From a checkpoint of a small transformer trained on Wikipedia.
Size: width 128, MLP 320 SwiGLU, vocabulary 2773, 3.78M parameters.
Architecture: rotary positions, no biases in attention or MLP, normalized queries and keys.
Each number is 200 + 40 x the weight over its row's rms, rounded and kept within 0 to 999. Layers, rows and columns count from 0. The size before them is the row's rms in percent of the matrix's.

# down: layer 6 MLP down (transposed), 320x128, rms 0.209, rows 90-107, columns 0-127
# gate: layer 6 MLP gate, 320x128, rms 0.214, rows 91-108, columns 0-127
# up: layer 6 MLP up, 320x128, rms 0.223, rows 91-108, columns 0-127
down90,099,204,195,201,189,118,161,176,195,142,234,227,199,226,35,286,261,200,172,247,212,221,231,205,219,185,266,197,186,226,203,218,265,169,186,228,177,211,160,178,196,217,206,227,147,275,197,249,126,192,189,171,220,163,192,230,268,152,201,210,219,270,249,131,256,195,215,170,169,173,184,183,128,164,174,165,161,146,196,240,148,304,289,154,168,229,206,165,187,224,208,207,172,210,234,226,176,192,165,178,179,197,244,190,209,163,187,197,178,242,160,197,208,116,229,149,217,259,247,180,172,250,245,155,237,218,257,219,206
gate91,097,191,118,244,196,253,220,214,179,123,172,192,231,231,183,235,219,233,161,248,172,182,232,265,136,179,209,238,268,157,120,212,181,196,249,249,276,181,132,154,235,247,261,285,257,185,224,280,233,201,165,182,173,196,181,167,257,184,174,179,231,194,175,120,238,246,241,185,130,238,230,226,218,250,190,244,216,207,193,198,201,199,137,143,155,215,240,161,136,245,259,214,219,144,159,184,211,200,278,207,230,225,217,164,112,177,178,176,239,241,249,182,246,177,147,164,233,222,237,149,170,224,213,227,171,222,154,228,167
up91,109,203,165,226,178,272,219,229,276,136,222,137,177,174,209,164,155,154,203,179,129,179,257,166,175,253,214,182,239,250,177,130,194,186,138,169,182,214,220,189,274,230,194,186,236,208,202,214,149,216,241,175,268,243,207,223,247,275,220,264,226,165,238,283,197,230,198,287,219,220,187,177,157,165,262,270,224,271,287,215,220,238,214,159,217,262,152,221,217,171,275,230,254,264,208,153,224,210,234,163,285,227,198,239,201,194,176,188,213,239,230,157,220,197,213,210,208,161,195,183,259,228,182,176,177,192,169,103,140
down91,117,126,166,171,248,232,149,198,241,195,137,250,188,190,187,220,171,195,213,200,146,117,172,201,215,161,134,231,288,258,161,199,147,215,193,209,234,209,237,141,215,178,223,201,249,221,223,212,136,197,209,220,222,214,161,214,188,243,202,206,217,236,204,240,207,206,184,176,187,249,241,300,167,179,152,208,214,148,238,226,140,166,73,278,152,254,183,185,183,273,188,179,136,159,130,224,176,256,141,160,229,302,179,127,243,272,171,151,193,176,176,198,219,251,176,160,217,211,177,190,203,210,208,174,253,172,157,216,175
gate92,108,209,280,203,181,211,217,232,170,130,191,181,151,182,214,208,218,192,185,196,177,206,204,148,192,164,172,257,203,207,213,182,199,133,209,201,252,146,202,232,175,196,217,234,305,224,176,173,186,172,173,147,212,136,207,175,246,244,222,206,191,164,115,208,139,180,158,194,182,229,246,164,197,181,149,192,121,195,282,194,188,182,267,209,187,134,170,254,121,229,279,198,164,190,125,145,267,191,274,184,196,212,211,233,127,192,198,296,179,190,144,201,243,119,282,175,255,208,207,186,270,134,215,228,197,179,248,250,223
up92,105,216,178,227,180,118,242,198,295,145,203,195,155,158,274,169,220,213,247,174,218,193,155,262,252,229,198,288,229,234,176,281,182,174,167,171,199,117,201,214,217,203,176,256,197,254,173,148,208,121,165,218,180,187,180,284,213,229,241,162,181,213,220,176,180,255,150,125,176,183,230,200,252,237,174,230,301,234,176,204,224,237,114,188,207,174,226,144,258,236,196,263,178,164,204,144,162,200,240,132,210,228,243,216,213,154,119,190,259,214,201,179,204,181,183,166,268,205,193,190,205,270,149,200,176,226,210,251,205
down92,109,188,205,230,177,226,228,213,213,165,167,221,185,208,317,195,191,218,216,222,210,167,170,179,262,185,203,139,227,205,207,213,120,196,239,127,210,197,263,210,205,220,207,223,214,172,175,177,131,211,236,178,277,200,228,251,207,216,177,144,155,213,168,181,169,198,239,159,256,231,283,155,207,143,152,221,183,240,144,152,172,171,153,232,210,177,228,206,305,237,267,238,37,152,218,228,192,240,224,203,280,205,232,194,204,202,192,154,196,248,156,206,190,250,141,167,223,159,209,222,225,247,230,182,145,233,109,181,204
gate93,098,242,191,232,182,233,253,169,146,181,169,171,260,219,215,197,251,267,203,194,197,151,240,206,224,161,238,236,240,198,147,159,272,171,209,160,127,233,249,228,201,229,179,185,254,194,135,159,189,200,252,181,233,224,210,244,230,123,136,240,137,210,221,152,204,96,156,226,266,240,194,203,204,143,130,177,158,146,164,176,200,219,179,166,192,220,238,166,205,204,310,229,204,203,191,175,277,218,157,206,206,202,126,216,194,146,244,263,254,201,170,200,187,158,126,240,255,147,200,247,227,164,230,229,227,281,150,172,199
up93,091,189,169,213,179,227,208,220,239,248,200,173,163,207,186,126,201,215,147,239,163,277,183,180,161,263,211,219,203,157,261,246,168,172,164,187,147,237,171,261,233,223,159,278,164,193,153,195,152,261,198,184,152,244,218,234,181,156,219,212,127,209,239,174,237,229,230,232,197,181,187,211,239,102,125,194,193,149,242,222,241,181,224,227,200,209,249,219,221,280,226,237,85,170,209,230,199,219,159,123,112,135,126,211,192,179,159,247,172,165,199,201,168,163,277,288,224,179,132,175,221,220,200,242,203,197,149,208,218
down93,098,215,193,148,181,209,209,188,211,189,210,214,160,171,297,163,222,203,197,240,207,148,143,211,200,189,230,250,262,225,195,243,185,158,194,161,165,185,218,184,195,202,189,165,292,199,166,172,261,142,212,198,178,195,173,226,167,225,244,185,168,200,174,228,259,225,203,151,191,157,194,199,172,241,114,276,235,219,218,138,264,204,199,229,268,189,228,217,174,173,279,232,38,183,179,200,239,209,246,147,136,227,155,164,194,253,147,197,206,180,130,281,193,173,256,214,190,180,152,130,247,220,126,196,220,161,142,199,252
gate94,099,272,111,207,221,151,123,201,175,278,237,196,155,160,174,231,224,235,176,222,166,193,143,188,160,228,232,201,227,236,209,222,203,214,263,178,223,155,199,189,265,154,204,116,237,165,202,206,212,133,158,155,247,168,155,216,237,163,216,225,241,212,141,232,213,192,220,179,224,150,275,208,216,198,243,204,167,237,172,219,107,232,130,161,249,185,304,220,221,96,240,233,214,205,194,222,156,182,173,179,186,133,230,179,240,167,243,214,188,258,264,240,165,251,188,207,170,244,253,199,243,261,217,164,223,144,184,142,165
up94,103,226,219,208,162,168,226,202,180,138,239,172,147,180,198,110,271,256,183,174,114,213,211,201,161,238,261,211,226,69,143,238,136,184,227,247,179,246,217,238,128,211,164,208,172,210,210,219,217,212,221,246,171,235,165,220,157,176,141,138,167,174,180,211,195,177,225,241,180,282,208,263,181,202,246,265,192,115,213,167,234,137,177,117,201,171,140,213,191,260,178,152,138,201,185,168,266,248,165,198,189,234,269,208,184,171,177,229,148,220,240,191,216,115,250,204,194,198,210,238,238,198,208,187,209,177,209,265,169
down94,089,187,144,195,153,153,199,266,236,205,186,137,173,86,209,151,178,211,178,184,224,211,177,214,164,264,225,255,128,231,133,247,264,291,195,130,199,249,193,168,201,205,207,198,165,192,196,234,171,226,279,181,140,193,233,213,174,229,184,123,201,201,214,245,163,265,194,225,228,234,186,204,182,196,277,182,159,242,275,239,212,137,198,212,138,237,145,204,153,210,228,233,154,234,100,208,223,195,185,219,195,198,237,248,196,302,205,193,134,187,269,136,178,203,239,242,169,186,199,235,193,140,175,183,196,158,164,170,165
gate95,095,201,221,180,208,198,182,205,298,196,222,230,187,116,232,201,202,209,236,207,245,203,221,285,185,206,185,212,241,225,181,211,246,227,108,260,222,208,218,289,194,155,173,223,172,278,203,171,288,207,203,224,167,242,185,222,189,271,269,210,151,268,164,253,285,225,225,255,193,127,170,203,219,185,186,220,129,162,161,163,182,221,212,249,254,189,229,202,214,219,227,185,201,248,202,128,214,149,230,294,157,234,248,145,154,175,189,254,123,173,149,158,209,214,192,242,161,207,246,146,170,242,191,181,227,153,147,166,168
up95,087,145,241,100,267,215,177,184,230,165,200,148,164,307,197,281,206,220,203,146,240,244,224,212,210,220,185,200,230,212,239,191,203,243,179,186,252,211,168,142,226,202,191,206,250,210,220,201,217,156,235,110,188,258,235,194,241,176,210,206,218,191,190,179,157,191,242,132,154,211,244,162,189,96,245,188,182,192,226,290,201,202,212,181,270,98,281,168,226,182,156,222,210,194,261,297,161,197,212,133,218,187,215,166,216,159,187,150,188,197,133,193,171,191,183,159,190,240,194,205,248,214,172,111,157,216,256,224,226
down95,105,191,198,124,114,186,217,218,136,199,210,131,227,135,294,165,171,197,193,126,257,166,187,250,259,184,216,174,178,173,228,244,201,255,224,148,196,184,193,225,172,175,184,241,236,136,248,182,216,195,256,192,133,263,186,181,178,211,149,216,196,260,210,185,222,192,201,170,147,129,129,220,260,204,251,237,188,180,223,211,198,175,147,231,202,164,207,171,201,180,245,147,10,228,172,189,193,175,202,237,157,199,230,230,240,223,162,209,139,202,158,198,210,206,291,161,218,178,209,176,213,197,164,159,237,214,184,227,165
gate96,096,246,229,225,214,170,214,168,248,192,182,224,264,228,106,228,165,136,246,156,126,145,216,186,146,207,154,210,145,186,168,158,235,273,233,227,239,117,215,205,220,192,218,152,269,151,202,253,218,202,209,221,166,245,152,217,228,232,223,124,225,195,236,210,219,250,215,262,235,209,305,244,216,150,196,160,156,288,247,198,237,246,131,186,160,220,191,209,196,287,196,200,280,175,167,185,200,260,246,230,133,178,164,188,138,218,233,227,243,221,151,217,221,183,216,184,211,194,159,184,182,278,187,150,202,175,150,162,197
up96,108,257,247,226,190,206,214,210,238,192,254,203,155,191,185,252,213,208,250,135,187,217,201,207,196,209,155,253,246,243,179,233,209,210,196,159,225,170,200,229,276,126,193,241,257,224,187,171,202,219,173,131,235,212,244,182,130,177,203,173,190,235,219,176,267,222,248,75,157,111,208,160,187,214,203,166,204,182,214,174,146,254,225,175,226,248,205,164,207,200,254,203,270,184,126,128,157,221,162,198,161,154,181,207,231,249,201,200,225,167,285,253,120,192,263,248,255,237,196,239,177,251,212,262,217,206,136,114,258
down96,109,193,251,240,254,263,229,210,232,192,181,232,227,239,355,188,235,195,222,216,208,246,227,163,182,216,222,268,171,253,186,202,174,214,160,253,188,210,227,188,200,201,123,157,172,197,124,275,186,155,235,190,218,218,265,235,165,165,150,235,189,126,225,167,207,274,184,194,179,256,79,212,181,260,214,194,184,219,204,161,262,184,209,203,244,227,209,178,142,152,184,233,225,133,218,201,248,203,207,231,166,147,149,206,239,168,191,245,235,146,208,199,208,201,155,131,223,183,217,225,258,210,200,227,100,269,181,181,234
gate97,088,259,238,208,182,287,170,198,198,214,201,228,225,221,147,129,189,198,200,170,215,229,234,251,238,176,200,205,169,258,188,215,251,191,161,133,136,104,184,219,185,197,181,132,192,181,204,253,231,171,168,142,235,165,177,211,195,169,239,166,204,201,194,305,196,229,231,215,164,209,154,229,268,157,223,271,166,114,183,183,230,211,238,192,139,233,197,304,157,241,178,201,227,191,249,185,182,181,244,213,97,208,236,196,222,189,234,227,227,153,267,246,253,190,154,201,156,176,260,214,229,135,187,147,254,263,166,239,264
up97,090,195,195,273,145,204,273,230,187,196,190,218,197,235,220,152,201,183,100,228,190,159,288,195,160,269,197,286,175,188,184,224,200,182,196,200,204,238,204,176,175,145,269,206,136,276,274,182,173,126,208,155,186,207,239,145,108,208,190,155,184,192,206,193,187,188,182,250,222,161,161,181,210,226,225,170,155,237,162,198,219,176,268,214,161,197,214,169,197,187,283,252,218,197,200,171,264,160,168,233,293,229,256,250,316,231,139,154,180,213,247,163,211,190,217,204,202,210,147,171,193,259,219,136,155,227,195,210,250
down97,089,272,204,221,203,259,205,250,180,204,208,91,159,226,145,226,133,205,188,187,193,271,192,268,289,207,264,157,289,206,188,209,189,234,232,181,137,213,205,218,204,195,236,174,185,243,244,197,199,252,220,228,222,165,219,232,155,147,214,160,241,235,164,170,167,214,165,242,146,173,169,234,211,129,195,215,203,165,233,161,223,234,238,194,132,227,228,209,210,170,217,148,281,217,279,170,207,254,222,208,198,198,173,206,189,224,196,242,227,207,180,163,301,228,235,192,96,259,217,245,233,232,206,191,231,101,230,267,251
gate98,105,222,217,217,118,284,203,238,210,171,214,194,209,224,183,231,226,197,225,184,206,272,308,186,202,244,221,189,173,170,210,180,144,196,249,155,255,219,215,286,192,274,197,185,205,257,253,159,291,187,175,136,256,180,217,225,209,263,103,147,193,268,144,169,206,184,217,262,122,239,285,250,223,156,180,188,187,260,219,185,258,230,258,218,228,248,240,203,185,225,166,147,179,210,175,145,220,218,201,247,176,238,189,164,167,219,222,189,188,199,255,191,163,208,184,164,202,154,185,241,274,276,213,236,215,145,199,239,220
up98,097,230,259,179,269,178,192,194,174,274,299,252,281,165,263,242,169,230,167,166,157,172,119,202,219,218,150,213,162,190,166,171,253,153,265,275,235,215,135,161,174,257,159,194,159,211,180,237,124,189,185,193,182,228,183,199,148,184,220,116,155,191,214,203,155,168,154,219,188,227,152,198,174,203,194,224,211,117,223,212,207,163,221,175,222,204,182,190,292,215,186,228,208,226,247,163,238,208,244,225,208,277,193,201,135,221,163,132,214,202,165,202,253,215,208,194,186,260,180,168,136,187,239,114,231,123,162,236,150
down98,097,212,212,187,182,227,220,241,196,170,192,199,208,247,169,300,159,227,98,257,119,198,132,167,196,233,191,189,166,192,171,149,203,232,242,223,246,201,225,185,330,130,228,216,207,179,133,116,240,142,175,215,157,237,206,252,215,211,235,209,206,158,284,225,226,175,152,126,165,182,236,189,215,187,141,202,169,248,197,251,127,298,162,219,193,203,209,238,153,175,188,185,259,201,167,208,208,168,213,170,223,184,184,216,176,241,177,231,190,167,241,168,207,208,137,298,132,238,191,278,200,244,190,193,168,197,181,189,205
gate99,101,234,235,178,223,236,155,250,208,146,164,146,208,181,220,239,231,197,102,105,185,194,225,212,153,219,205,220,150,237,247,249,226,232,96,247,215,205,177,261,143,204,145,221,239,200,203,189,139,230,309,209,197,237,268,211,255,188,156,220,183,196,241,203,212,198,184,148,147,229,216,201,246,242,219,225,244,213,193,147,214,137,239,152,144,163,167,169,178,186,137,197,234,187,122,197,167,183,274,273,182,207,214,162,243,196,191,182,152,201,204,183,280,322,227,212,166,242,196,188,173,235,140,234,179,203,205,217,224
up99,098,222,203,237,80,221,215,200,208,207,227,228,204,155,189,215,191,219,201,206,227,226,188,223,194,220,253,147,227,170,180,153,233,147,257,193,138,276,176,214,153,224,199,228,260,221,193,240,246,218,152,173,283,232,181,196,174,189,153,190,197,122,194,210,279,203,189,214,268,97,266,199,237,211,237,159,149,172,261,223,229,202,212,190,192,162,198,126,119,200,206,176,178,167,195,232,207,245,179,240,158,237,203,223,203,277,225,156,226,205,220,127,222,146,86,228,211,196,201,202,179,194,141,165,200,251,202,167,74
down99,100,235,180,212,191,198,168,199,239,153,183,201,191,149,172,187,176,208,112,192,224,136,209,129,176,165,181,176,173,183,218,176,196,156,126,169,317,173,207,199,227,224,188,181,180,210,224,195,233,146,142,156,163,241,181,179,156,154,253,234,210,210,253,193,180,230,227,268,186,242,154,88,250,306,252,210,229,257,250,151,193,261,226,182,204,158,188,221,201,133,230,180,219,210,252,176,188,184,219,174,184,261,233,229,191,186,207,111,177,233,193,148,268,257,200,254,123,149,191,253,208,174,186,239,205,220,184,302,204
gate100,094,203,196,180,133,216,228,194,194,207,248,185,226,184,206,166,185,135,150,191,236,248,234,251,181,243,187,217,230,199,173,193,253,234,224,149,261,182,193,222,232,192,248,268,224,183,218,164,209,187,174,225,201,149,237,177,162,211,212,193,259,198,228,224,234,176,179,174,213,168,242,266,235,188,188,159,322,238,186,257,216,206,155,283,177,250,194,174,220,156,170,194,149,203,266,97,228,210,224,269,127,201,311,93,197,165,123,202,201,225,264,199,248,169,164,160,255,209,166,168,264,239,219,145,151,255,199,196,221
up100,099,237,240,196,222,167,168,236,196,205,131,167,172,240,246,178,165,228,222,163,166,214,198,279,216,255,178,202,179,110,171,237,172,159,272,142,230,181,202,295,149,181,148,195,223,162,211,150,156,259,316,106,173,234,215,198,244,250,181,177,212,151,215,242,239,220,259,193,231,198,223,174,152,229,268,188,184,250,250,185,159,192,208,202,165,148,158,140,229,194,216,223,159,152,263,220,210,160,237,212,215,220,214,203,154,271,264,140,149,220,136,160,188,189,189,126,177,167,209,146,143,213,161,210,212,154,243,225,210
down100,100,236,202,291,157,153,175,137,279,208,212,204,278,185,112,200,211,245,179,162,211,218,215,156,215,146,179,227,164,228,158,232,173,236,236,242,243,163,246,227,202,232,132,85,204,173,217,201,149,179,201,190,185,202,195,212,135,220,228,205,189,149,228,160,242,284,173,189,214,220,249,127,181,177,164,217,186,185,159,206,251,210,222,227,300,181,224,199,282,249,133,200,275,256,133,134,190,202,212,204,156,210,218,122,179,240,202,252,162,213,229,201,162,219,163,217,239,240,189,201,187,233,218,133,228,233,160,136,180
gate101,106,162,197,242,200,187,234,189,140,157,207,265,204,220,150,164,233,227,161,238,195,235,188,165,238,175,157,225,192,188,221,191,168,180,190,256,184,125,167,208,170,109,227,184,199,270,195,183,247,162,241,231,106,154,181,293,207,217,176,241,227,192,226,225,166,236,229,207,174,164,300,161,192,183,219,285,214,177,259,192,245,234,229,206,238,258,238,203,165,254,216,193,240,203,115,269,154,214,198,174,184,253,252,135,245,174,192,238,249,195,194,249,285,189,227,240,252,250,233,187,226,227,225,199,300,203,195,288,204
up101,100,220,241,188,245,128,220,142,190,220,248,196,214,225,212,235,202,287,246,202,160,275,207,117,223,126,178,168,192,190,164,202,221,208,181,213,174,184,217,281,125,202,172,237,197,196,145,156,261,166,191,223,170,181,112,172,159,226,165,148,223,188,96,250,178,226,191,182,249,215,282,214,253,232,273,173,235,260,256,235,247,145,205,272,215,195,151,178,168,198,218,267,215,163,197,212,225,187,206,163,154,208,206,186,292,262,173,263,240,222,172,234,215,199,211,223,240,234,230,307,177,205,234,192,177,205,170,209,173
down101,098,250,176,222,221,162,190,205,114,223,198,193,153,200,275,149,150,155,194,183,250,217,212,258,194,201,176,84,186,309,284,112,281,176,181,239,218,215,227,248,248,153,175,218,236,193,172,269,231,213,219,225,217,259,175,149,295,193,228,232,192,199,197,205,219,255,190,185,263,225,122,283,228,211,186,192,235,225,241,202,156,294,193,212,169,129,149,175,234,245,223,244,144,212,144,157,185,169,209,180,165,208,245,199,179,218,185,171,253,202,139,249,225,177,182,212,223,165,190,207,213,214,185,200,245,211,204,232,182
gate102,105,230,235,204,198,249,190,136,156,195,199,212,208,186,60,163,203,178,257,194,179,117,263,153,135,193,150,177,176,201,222,211,212,211,205,195,200,183,160,218,150,186,279,220,191,207,222,196,220,142,288,230,226,167,154,186,248,240,280,150,212,228,172,203,111,157,168,103,163,242,226,219,173,211,209,175,237,272,256,237,219,187,221,232,155,231,231,190,153,236,186,195,254,245,201,152,256,249,261,205,109,193,201,197,215,218,252,239,235,192,251,285,145,222,160,211,196,241,234,252,231,193,173,220,228,211,210,232,173
up102,104,162,194,235,179,172,224,263,188,123,208,212,192,115,182,176,186,204,242,156,164,243,279,178,120,207,197,152,186,191,269,233,260,164,246,211,165,255,151,269,175,223,230,208,156,222,252,244,193,195,117,173,217,174,236,216,215,139,136,268,246,184,187,136,214,195,227,197,230,197,209,240,246,250,149,254,185,227,169,167,181,249,221,209,182,197,247,207,167,172,202,150,216,242,186,226,210,201,204,298,127,221,267,252,167,174,197,174,200,147,300,299,220,285,180,203,141,237,190,186,176,212,205,192,239,165,221,242,205
down102,107,137,132,133,200,144,221,272,207,198,169,269,224,195,216,276,163,206,247,202,186,192,208,254,248,219,163,219,258,171,248,285,230,272,268,199,276,181,220,104,233,218,195,202,205,158,112,164,230,192,160,231,210,210,263,135,211,178,144,146,143,219,164,173,207,217,172,189,228,198,195,172,229,180,258,168,212,227,196,201,183,133,218,207,169,205,168,195,224,144,179,262,152,167,260,162,212,252,145,210,263,162,189,194,170,183,255,154,174,190,226,224,257,106,136,213,203,242,200,218,281,215,195,171,155,202,191,158,199
gate103,097,205,166,123,219,149,157,181,175,198,188,205,273,243,209,161,276,174,186,193,204,185,212,247,187,198,146,165,149,160,155,167,226,206,254,176,180,157,204,297,244,162,209,227,177,142,212,239,238,185,206,223,138,155,219,247,221,187,177,216,186,228,186,164,168,165,295,158,267,179,149,125,223,186,306,224,228,224,193,180,109,150,169,242,171,206,244,173,216,202,264,171,223,239,134,208,156,153,213,223,184,135,187,198,182,216,160,196,174,184,195,220,199,226,248,228,293,234,204,208,133,204,128,209,208,87,145,207,209
up103,098,170,220,203,171,262,213,174,323,186,186,155,198,224,206,221,130,202,208,237,271,233,249,169,184,220,209,218,224,209,262,190,248,182,195,177,215,198,173,288,176,213,188,181,245,218,151,180,182,194,173,172,137,246,192,198,198,162,239,135,122,157,213,146,216,200,185,204,184,244,212,184,160,200,207,237,176,165,277,188,254,176,225,227,179,152,143,194,173,223,185,219,280,226,187,183,280,206,204,185,284,247,183,253,226,292,216,222,186,221,219,131,294,236,251,202,161,209,171,122,190,213,228,272,212,85,194,198,140
down103,099,271,185,173,238,188,244,187,135,186,193,241,278,212,211,167,248,135,210,195,159,136,255,182,155,153,282,169,144,174,219,264,247,212,188,150,140,186,192,281,303,206,206,166,225,262,209,180,229,237,172,203,228,206,156,240,286,176,187,119,217,187,230,180,224,206,250,188,197,204,209,124,201,123,233,213,232,221,252,165,260,159,215,171,141,205,211,157,249,228,216,255,198,154,195,246,252,221,148,265,168,230,176,155,224,204,172,225,190,201,229,210,138,138,182,203,286,270,210,191,251,204,221,207,212,160,246,187,204
gate104,096,179,172,212,221,138,155,230,165,242,234,209,198,155,144,177,111,218,170,209,298,195,195,168,209,208,161,220,238,233,140,194,100,208,204,185,201,206,238,154,177,129,106,194,241,209,259,139,225,205,272,137,226,186,167,219,222,173,226,232,192,144,223,227,232,197,187,272,220,245,152,213,166,221,277,263,203,113,201,191,206,157,206,171,239,242,218,195,217,174,216,201,187,174,211,217,170,241,120,178,229,236,231,193,123,200,233,147,162,108,126,235,186,189,144,120,219,260,236,187,205,251,218,203,203,177,137,178,201
up104,108,184,206,288,279,187,177,219,214,226,170,242,142,175,174,249,145,200,235,223,300,219,160,176,249,220,222,213,259,188,169,197,113,192,130,258,193,165,243,239,191,156,128,138,224,222,209,188,276,218,192,197,221,195,189,210,250,211,196,216,235,192,203,214,239,201,165,238,226,278,189,167,134,186,221,245,206,106,220,198,150,222,187,231,219,245,203,220,279,196,181,209,117,171,178,257,164,167,208,245,199,149,135,201,251,187,184,169,221,156,167,163,285,207,158,169,121,265,256,162,209,247,219,240,202,199,162,155,141
down104,096,184,209,138,132,223,181,205,191,295,164,226,201,223,236,202,168,276,191,176,306,248,172,252,197,236,189,202,230,216,176,178,194,253,196,221,176,185,125,236,223,166,167,261,238,163,147,203,203,225,183,198,157,183,187,180,194,314,282,294,281,214,251,222,198,224,166,204,181,205,131,189,192,240,184,190,204,182,159,214,245,207,179,195,231,203,237,219,227,199,204,221,4,210,238,208,246,207,153,217,171,203,176,217,233,211,229,240,195,181,148,243,220,160,226,138,237,205,185,177,180,221,194,158,226,150,173,186,176
gate105,103,209,216,135,255,199,224,238,187,217,140,182,194,186,248,164,262,163,205,240,198,194,171,173,223,251,225,179,230,237,247,202,204,256,193,195,160,253,217,166,226,187,221,208,130,205,220,156,288,157,231,235,251,174,248,209,231,249,149,175,141,177,133,144,332,295,207,164,139,182,145,188,214,207,210,281,270,185,218,182,197,192,211,188,205,194,249,177,246,224,156,180,184,173,228,141,164,234,158,136,167,215,223,226,139,215,183,233,140,236,215,186,112,297,176,150,190,194,161,210,194,234,213,218,178,156,126,245,206
up105,089,259,213,190,100,166,205,214,151,215,176,141,222,251,283,217,182,164,214,220,242,204,175,162,237,200,246,235,258,213,261,175,175,286,187,224,176,249,174,165,268,236,188,229,158,170,201,115,284,207,225,181,208,183,209,174,201,213,206,227,164,290,169,212,201,265,161,161,152,241,119,244,251,229,245,178,206,258,198,131,141,223,265,168,189,209,175,186,169,162,147,178,232,243,221,181,146,95,236,173,164,175,189,292,295,198,175,221,194,170,155,193,224,192,204,230,194,195,159,226,254,224,195,217,217,184,209,166,200
down105,095,190,230,148,224,249,167,216,143,193,216,66,172,66,215,177,229,179,140,150,203,198,202,159,192,245,235,198,229,249,269,179,223,189,160,152,191,241,258,250,167,246,229,205,136,244,207,231,242,171,221,210,157,219,171,234,194,190,225,225,185,171,172,196,195,243,176,186,160,233,215,184,241,256,152,263,168,227,216,188,253,229,215,187,190,180,224,239,225,162,197,132,125,224,194,206,208,281,187,176,190,155,213,235,204,201,249,205,147,193,193,238,191,223,142,204,237,157,122,247,195,115,242,132,218,264,299,221,177
gate106,093,195,174,207,196,175,183,238,220,210,154,191,201,234,132,106,236,236,184,268,190,174,157,211,228,265,208,230,154,154,116,238,193,132,238,187,170,183,201,241,157,186,271,197,143,208,158,200,186,252,234,179,279,228,212,212,192,266,177,217,155,236,120,154,202,165,195,148,248,212,144,97,169,194,196,108,196,212,257,148,206,194,257,201,245,232,168,297,185,244,153,192,211,187,203,284,233,239,229,172,177,239,208,186,225,166,235,230,179,172,257,203,232,263,247,149,233,185,144,217,251,192,271,174,227,214,187,163,222
up106,094,167,218,234,184,144,159,209,203,163,238,228,243,266,205,229,303,162,176,183,185,265,238,223,162,172,248,233,280,156,222,184,183,225,213,235,202,145,250,164,114,165,197,211,177,173,189,207,279,189,255,188,121,280,228,175,192,194,127,119,154,213,200,241,207,195,233,202,221,203,227,132,192,138,216,170,235,237,171,200,169,239,230,131,303,195,224,282,187,198,116,150,182,172,221,235,194,221,188,205,167,217,158,180,199,151,183,197,141,183,175,144,146,181,193,274,207,210,279,186,193,164,212,192,195,132,254,208,225
down106,092,266,185,230,170,182,230,222,233,236,169,263,182,205,141,247,148,155,266,182,206,181,213,183,188,215,188,142,203,203,207,173,233,141,168,208,167,224,247,150,181,161,211,205,223,259,174,190,106,262,202,212,235,172,200,219,157,265,210,127,226,245,181,198,161,201,143,206,260,210,210,243,230,222,227,190,188,156,260,241,206,168,197,199,198,157,183,248,219,215,237,264,217,204,178,177,276,275,148,260,284,146,209,145,332,182,179,187,201,315,179,177,234,169,211,208,272,158,202,222,172,171,159,206,135,131,208,174,168
gate107,109,161,296,239,171,162,224,220,214,237,295,210,201,221,248,244,191,124,137,163,185,166,216,148,281,145,248,233,97,225,177,237,184,201,244,177,232,177,165,212,198,295,229,173,222,175,226,230,146,139,192,234,197,175,213,180,252,278,181,186,201,268,179,209,166,237,260,165,160,220,203,250,175,193,234,232,163,205,188,214,203,170,215,209,210,201,250,170,192,205,241,182,155,168,172,80,209,178,126,197,196,211,197,262,111,259,232,258,218,252,134,187,183,188,193,251,220,224,155,212,202,189,141,205,193,251,187,246,207
up107,099,243,155,230,168,196,244,224,218,201,189,211,230,203,212,224,194,155,200,156,154,179,199,211,144,100,134,247,176,217,175,285,193,189,249,140,138,182,203,203,245,248,208,142,142,139,208,188,267,271,227,190,287,223,256,90,231,172,172,218,197,155,234,201,143,169,223,168,222,189,201,179,167,185,160,196,221,267,194,264,192,155,211,167,87,178,239,226,161,184,170,253,190,221,217,221,209,238,246,175,189,217,260,259,198,176,160,193,250,199,263,208,225,216,223,142,199,199,276,193,209,229,192,238,226,245,239,248,102
down107,101,237,286,109,177,224,204,185,164,221,274,211,144,243,213,208,218,218,183,203,190,198,196,248,151,225,194,227,151,124,228,245,164,213,194,175,260,249,227,212,181,244,268,219,212,181,264,154,262,162,169,214,229,224,206,133,169,218,238,186,144,216,233,208,145,239,257,197,267,252,228,204,237,145,115,140,228,292,241,183,211,186,185,273,291,229,176,165,225,204,224,261,186,223,179,127,187,229,196,224,224,269,166,244,265,187,208,236,161,200,221,254,245,211,132,171,183,184,197,153,251,205,192,180,217,184,248,125,202
gate108,100,190,169,235,167,238,214,227,232,178,151,120,158,197,207,185,278,160,207,184,201,198,76,202,162,169,196,187,142,168,265,172,138,168,250,174,213,250,168,243,181,162,169,206,240,194,252,139,167,193,245,129,230,171,185,187,195,236,223,213,262,169,168,229,224,180,142,159,244,202,213,100,244,181,220,180,152,145,187,158,189,201,315,192,272,239,192,277,218,144,192,171,185,196,176,209,192,238,160,242,160,219,210,226,161,137,245,291,199,196,171,202,194,151,155,180,159,111,158,235,225,214,198,211,245,217,144,186,202
up108,098,151,232,270,212,216,68,224,216,203,249,255,138,203,197,199,244,192,143,177,264,254,278,177,198,253,230,174,198,185,297,173,185,173,286,233,190,208,244,155,196,194,211,194,191,217,237,176,205,236,156,136,220,215,225,254,223,183,236,188,258,184,242,184,164,190,229,166,268,178,190,211,174,178,228,230,140,177,213,234,239,258,197,245,266,204,254,208,236,207,202,224,186,172,269,206,202,158,212,147,247,174,197,197,155,202,217,140,175,203,146,180,287,167,292,152,232,221,207,153,211,204,174,158,259,154,170,261,278